config = dict(
    norm_place='pre',
    rope_fraction=1.0,
    init_std_up=0.0344,
    final_lr_fraction=0.05,
    train_tokens=144000000,
)
Each number is 128 + 24 x the weight over its row's rms, rounded and kept within 0 to 255. Layers, rows and columns count from 0. The size above them is the row's rms in percent of the matrix's.

# layer 10 MLP gate, 256x96, rms 0.311, rows 182-192, columns 0-95
size [100  92 114  96 105 112 101  96  99 100 100]
[[105 102 100 108 106 145 149 111 167 140 117 101 162 150 165 155 161  88 108 130 146 139 154 139 145 111 133 167 123 139 128 118 124 136 125 132 155  95  89 129 140 124 168 166 111 141 157 125 107 115 121 130 191  60 134 177 137 162 108 130 129 125 135 154 117 159  70 121 135 100 150 139 157 140 132 105 160 109 117 112 117 171 136 133 116 142 127 151 162 141 117 135 103 133  81 130]
 [116 127  78  86  91 141 131 120 128 107 114 155 150 154  95 127 130 113 138 124 133 166 107 164 124 120  69 137 105 160 156 103  93 142 154 130 135 138 141 135 146 118 135 107 101 141 116 162 136 100 167 103 147 123 159  92  89 119  86  86 141 134  82 159 126 149 139 115 155  91 125 115  98  61  91 157 135 147 123 102 145 124 139 122 143 139 135 121 148 141 143  99 145 108  99 121]
 [143  65 155 129 108 113 119 141 144 113 134 138 114 174 104 122 125 115 135 147 112 125 118 137 144 118 169 189 148 123 102 131  77 121 137 101 146 141 102 115 111 132 104  81 135 139 145 136 152 101 153 128 146 142  99  99 147 118 101 134 142 114 105 145 152 113 154 171 121 138 108 116 148 156 134 112 105 142 160  95 143 156  98 139 143 120 154 135 174  96 156 101 142  86  57 137]
 [117 135 130 110 135 100 116  84  98  89 141 141 141 143 100 107 115 115 106 134 146 164  74 162 157  80 131 111  85 124 122 105 142 137 160 119 134  86 111 108 160 176 140  71 132 137 125 110 152 123 139 105 135 110 123 105 138 140 113 137 127  92 103 140 130 145 129 143 114  87 141  88 121 135 119 118 110  91 127 144 109 126  94 152 108 112 129 112  88  90 172 172 121 159  86 143]
 [161 134 154 124 109 167 103 105  78  91 142 149 121 106  98 109 124 106 141 133 143 141 121 107 136 127 160 199 112 102  83 175 104 144 153 117 135 148 114 134 137 143 143 155  91 118 134 103  96 121 178 106 100 108 140 124 141 161 135 142 149  91 125 128  70  97 131 128  99 135 124 116 123 129 140 124 114 127 136 153  91 139 148 116 102 180 133 175 158 131 127 165 143 115 116 131]
 [117 110  84 143 117 113 127 123 128  65 156 130 120 116 125 116 169 163 105 120 137 115 114 121 151 137 127 190 121  95 103 118 130 123 144 138 123 116 168 128 131 140  92 168 146 146 115 118 155 114 108  87 135  96 108 125  88 150 110 117 132 158 128 164  84  75 146 141 128 170 125 137 126 145 106 140 125 117 133 117 101 148 122 160 111 107 130 106 112 168 113 174 111 102 166  70]
 [135 141 129 121 144  90 115  84 113 117  73 107 125 182 120 113 104 181 131 154 141 132 101 125 118 146 136 105 114 118 112 139 164 128 146 118 117 100 126  87  96 123 106  86 143 132 142 120 151 117 122 155 138 112 162  98 124 164 132  91 134 134 127 129 118 115  95  64 159 106 157  77 111 169 134 147 121 145 161 140 141  97 127 133 112 137  77 142 106 106  90 123 143 106 132 157]
 [126 144 128 124 115 143  79 110 109 176 135 127 105 161 129  98 151 125  93 116 124 146 149 124 155 113 147 130 177 110 140 108 146 168 154 120 146 159 137 163 147 138  67  96 151 137 152 117 156 171 174 141  94 130 131 121 108 126 116 156 131 120 129 121 123 136 130 151 129 152 109 113  95 116 117 129 170 102 153 129 164  80 123 128 138 152 109 109 129 146 121 156  54 105 159 107]
 [ 92  89 165 117 117 115  97  81 127 135 113  97 118 138 158 177 118 132 121 108 131 142 104 103 156 115 112 162 143 139 113 159 132 163 140  90 120 150 129 137 172 103 136 119 103 123 104 111 110 134 124 131 123 134  88 114 100 148 146 132 125 128  59 123 101 178 157 102 185 153 116 146 101 119 102 118 125 114 155 106 128 130 135 106 127 127 138  93 127 121 125 127  92  59 131 107]
 [ 96  98  95  88 124 146 137 136 118 140  92 128 134 136 117 121 127 177 124 136 117 161 156 117 114 135 136 160 124 118  80 146 121 128 121 132 100 156 171 113 120 109 152 158 133 100 160  98 110 119 139  88 121 139 129  87 112 165 146 130 151 130 130 150 129 104 132  81 161 119 118  67 101 147 140 111  68 106  69 138 127 145 130 124  86 174 111 123  79 132 142 136 131 143 121 138]
 [118 111 114 133 143 141 151 168 125 144 119 122 190  99 128 135 105 112 124 133 142 138 168 136  78 139 147 185 122 108 105 142 115 146 109 117 114 143 138 149 159 101 191 120 132 142 138 165 118 144 158 115 134 162 119 169  93 137 100 165 133 102 128  85 121 137 123 127 150 130 105 124 137 116 106 102 181  98 176 130 110 148 151 163  91 136 111 127 104 142 114 130 107 148 154 170]]
# layer 10 MLP up, 256x96, rms 0.301, rows 182-192, columns 0-95
size [102  87 100  86 102 108 102 100  98 102 103]
[[148 178 160 125 144 133 171 107 127 148 115 152 112 133 119 165 135 156 131 161 110 151 133 101 167  86 125 127 166 150 191 154 107 139 160  98 117 150 140 132 146  88 176 125  87 134 120 126 123 112 133 164 103 177 148 104 141 115 122 115 121 102 125 122 117  70 124 115 128  97  91 102  89 136 164 103 126 143  96 112 134  92 130 120 115 125 124 106 127 103 104 118 136 141 159 129]
 [189  84 123 132 133 108 142 129 143 173 133 113 158 130 106 128 158 131 159 117 131 127 128 128 122 116  94 135 162 122 166 101  80 137 108 104 113 109  98 159 132  99 157 115 132 110 113 179 140 113 134 144 135 102 159 109 105 160  86 129 178 110  58 117 172 158 141 112 152 126 107 133 115  66 125 126 104 111 132 165 123 117 127 135 158 129 124 125 122 145 108 101 125 122 124 147]
 [118 107 121 119 138 141 148 133 104 140 155 162 108 113 165 129 130 142 120 208 140 141 142 126 122 184 104 119 117 128 132 156 139 138 111 138 125 123  92 126 136  98 140  92  97 144 162 104 159 113 125 118 152 120 117 165 144 110 115 107 107 124 152 151 176 119  72  93  97 147 146 124  89  61 154 148 102  96 126 121 129 115 136 123 181 131 145 103 153 138 115 130  99 150 122 116]
 [135 149  79 130 141  94 122 116 149 138 167 108 136  74 170 116 111 146 158  76 118 151 122 137 180 130 151 137 105 124 125 100 114 146 136 144 134 107 108 158 132  92 113 100 136 150 119 124  93 130 124 138 124 125 127 182 162 141 100 153 148  94 141 149 113 158 112 164 133 110 136 161 171 162 139 141 117 122 142 144 177 115 147  93 116 153 132  91 148 133 126 137 106 158  98  84]
 [107  94 109 102 139  43 166 159 144 132 118  99 148 154 121 117 138 116 132 164 118 104 140 112 118 130 113 132 130 122 152 112 104 142  74 164 126 110 115  82 141 145 106 125 130 124 117 105 139 146 163 130 126 138 124 174 160 117 110 100  94 101 125 122 142 108  85 112 162 170 138 143 127 120 125 109 153 155 147 128 117 156 133 116 116 174  80  85 107  96 102 111 147 146 110 139]
 [170 138 150 146  95 117 112 165 130 107 164 124 127 121 121 117 145 153 161 137 149 167 114 160 130 106 129 147  91  82 120 142  76 185 140 132 106 138 101 155 125 133 120 119 103 100 113 114  72 117  94 106 148 127 145 111 127 149 108 104 127 138 134 150 134 114  96 128 116 136 111  99 162 133 119  94  68  95 127 104 133 118 143 125 126 126 107 163 180 128  75 167 127 133 146 139]
 [106 138 154 130 123 121 112 127 141  80 119  88 108 147 127  94 127 133 143 153 165 128 135 109 130 131 153 126 189 156 121 100 119 156 139 160 113 120 124 127  90 120 107 136 125 131 132 142  93 127 160 110 128  91 156 171  97 161 130 100 164 169 152 109 121 102 144 114 120 181 155 107 123 157 167 143  89 152 124 101 175 157 162 122 134 120 162 134 138 154 123 112 172 158 143 154]
 [143 131 125 142  96  94 119 144 124  98 143 134 147 165 140 118 104 139 147 147 108 127 116 159 159 118 139 140 115 139 119 136 131 153 139 112 106 135 196 128 115 129 125 120 132  58 164 140 158 155 154 100 140 122 137 118 110 116  93 108 179 137 114 146 147 147 117 102 166  73 140  84 163 126 119  92 160 135 114  85 111 127 128 111  87 160 140 141 169  94 134  85 137 123 110 105]
 [135 143 132 111 124  72 130  90 102 153 145  88 160 119 110 189 137 101 127 119 104 134 161  88 143 139 134 162 132 126 110 118 155 125 100 143 131 109 141 148 139 130 119 121  89 157 122 154 112 121 115 129 124 128 140 124 135 153  91 116 120 112 123 130 129 164 121 155 123 186 115 132  93 161  95 120 147 101 106  74 144 101 120 139  95 143 116  79  51 120 145 154 123 130 122 102]
 [145 135 150 131 119 163  86 124 120 128  76 125 138 122 155 106 138 108 115 135 130 146  92 101 105 133 151 119 185 138 142 108 108 107 146 119  57 101 166 106 117 152 162 134  89 148 121 150 135 136 152 119 132 109 119 115 145 135 116 153 119 156 112 123 141 122 112 107 158  65  78  87 146 124  88 135 125 114 115  92 115 114 100 116 147  97 100 141 145 106 123 131 159 112  75 112]
 [141 151 136 167 141 142 165 116 140  97 146  93 156 161 117 129 137 100 130  88 132 121 133  90 100 147 138 140 133 100 167 129 129 106 137 127 185 120 103 137 142 123 127 121 151 142 121  95 131 149 147 100 117  88 139 112 143 111 123 143 106 142  85  80  90 118 125 138  99 117  73 183 131 116  93  99  87 110 131 128  91 111 100 153  75  98 118 127  82 140 115 122 125 140 108 139]]
# layer 10 MLP down (transposed), 256x96, rms 0.29, rows 182-192, columns 0-95
size [100  87 103  92 103 106 101 101  96 103 102]
[[125 142 127 140 153 121 151 117 172 165 140 103 147 146 113  36 111 195 143 157  87 132 168 155 121 149 131 116 161 133 127 117 164 120 159 156 115 150 136  95 162 128 120 106 128 155 143 150 113  88 137 108 119 178 142 130 126 132 144 133 113 122  98 107 148 116 151 132 129 111  94 119  99 124 148 144 108 153 145 119 108 148 111 110 100 112 106  95 155 148  92 165 125 133 125 122]
 [ 98 146 123 133 207 168 108 148 103 117 139 131 113 115 138 156 148 152 143 115 135 151 145 115  52  96 129  94  90 153 165 139 103  99 103 137 141 121 139 104 167 125 123 134  89  96 101 112 107  77  92 136 138 139 119 124  91 172  89 102  99 110 126 121 124 136 143 154 125 137 128 152 127  92  90 126 131 137 139 157 112 106 122 122 125 122 143 118 142 138 103 141 109 107 160 133]
 [124 103 100 171 134 146 118 107 113 118 104 126 111 141 126 174 150  93 113  75 149 119 161  84 120 179  86 155 120 148 161 147 123  95 115 112 116 141  44 137 100 106 154 131 123  92 119 143 138 134 111 129 122 107 125 120 129 145 107 127 112  80 135 144 122 135 111 133 155 166 105 121 156 167 122 110 159 155 125 112 145 120 140 119 134 128 158  85 164 103 112 121 147  95 111 138]
 [130 161 136 151 134 127 129 148 207 129 113 117 120 108 155 134 153 159 122 152 194  98 116 138 119 177 133 173 119 101 158 131 118 117  99 152 122 103 109 117 117 102  92 172 147 114  91 159 121 151 148 118 124 108 141 146 130 112  97 110 111 121 120  95 111 162 123 107  97 127 141 125 116 150  97 122 142 146 116 134 178 102 143 141 126 126 151 119 173 127 105 123  90 112 179 115]
 [150 141  93 125  87 119 122 124 175 101 124 139 128 139 141 184  91 116 154 114 177 131 111 138 110 110 120  95 144 164 124  89 144 167 118 138 139 119  88 132 136 142 153 174 127 114 148 152 153 125 183 118 112 130 170 142 159 105 179 162 136 154  93 144 136  79 100 119 153 133 135 146 146 155 118 145  97 143 126 144 159 153 113 148 113 133 151 151 104  88 118 116 118 134 127 122]
 [136 103 121 151 109 110 100 108 111 114 141 125 154  59 125 109 130 131 169 126 130 174 114 161 117 108  97 133 150 119 134 113  87 133 113 144 169 100 155 126 130 159 142  97 145 133  90 125 113 114 110 121 131  65 111 151 118 125 120 110 102 128 147 132 108 133 132 156 116 132 141  89  89 131  61 147 115 117 153 103 121 113 124 196 107 152 139 129 145  89 117 163 110 102 108 118]
 [148 124 135 130 105 125 145 162 151 151 135 111 115  77 120  96 135 120 117 103 147 114 167 136 163 149 136 130 159 116 147 107 129 184 143 156  77 130 134 107 134 156 153 100 121 147 141 120 125 144 119 108  98 113 101 123 140  99 152 136 134 146 151  80 137 154 149 162 132 175 146 193 110 119 108  80 136 125 132 128 116 166 174 134 120 145 171 151 163 164 146 166 124 128 126 139]
 [107 144 162 132  94 143 114 107 160 132 113 135 113 109  96 115 129 131 112 135 124 106 120 160 109 127 124 155 114 184 126 156 161  95 152 149 132 125 128 137 140 101 145 119  95 137 151 131 151 127 114 137 135 149 139 133 150 118 123  88 108  90 141 106 153 140 136 131 131 128 102 155 196 143  81 162  90 157 119 148 144 161 140  34 122 140 147  90 130 134 110  79 135 130 109 142]
 [ 82 113 127 153 132 121 124 136 135 121 112 121 111 112 159  51 117 136 139 114 113 132 138  99 128 126 141  94 137 125 169  96 107 129 111  98 114  96 129 123 133  73 181 139 114 120 141 135  87 133 114 120 118 150 110 144 143 124 112 155 112 105 170 135 105 106 129 140 124  71 152 152 127 141 135 168 121 124 143 154 137 121  91 151 146 106 142  96 202 151  86 114 163 110 133 113]
 [110 107 107 183 147  97 180 146 115 164  53 113 146 160 159 136 106 175 116 105 133 136 109 126 106 118 152 126 125 116 115 158 128 172 140 126 145 138 117 130 140 119 159 106 149 112 115 122  95 150 120 131 116 127 140 143 135 100 172 154 127 152 131 160  79  73 148 129 140 132 109 110  78 141 143 147 115 139 116  65 112 139 110  86 130 144 111 133 122 108 114 123 120 145 121 130]
 [144 101 171 120 133 135 142 127 139  98 111 136 185 114 135 113 147 170 133 105 141 130 143 124 125 102 158 128 161 110 150 113 162 101  99 123 170 111 107  95  98  79 146 170  92 145 119 148 114  82 132 133 119 148 118 156 124 125 135 172  91  87 130 117 156 124 116 162 115 115 139 147 127 115 129 147 159 102 125 137 111 129 162 166 110  88  91 111 124  73 114 151 120 127  85 105]]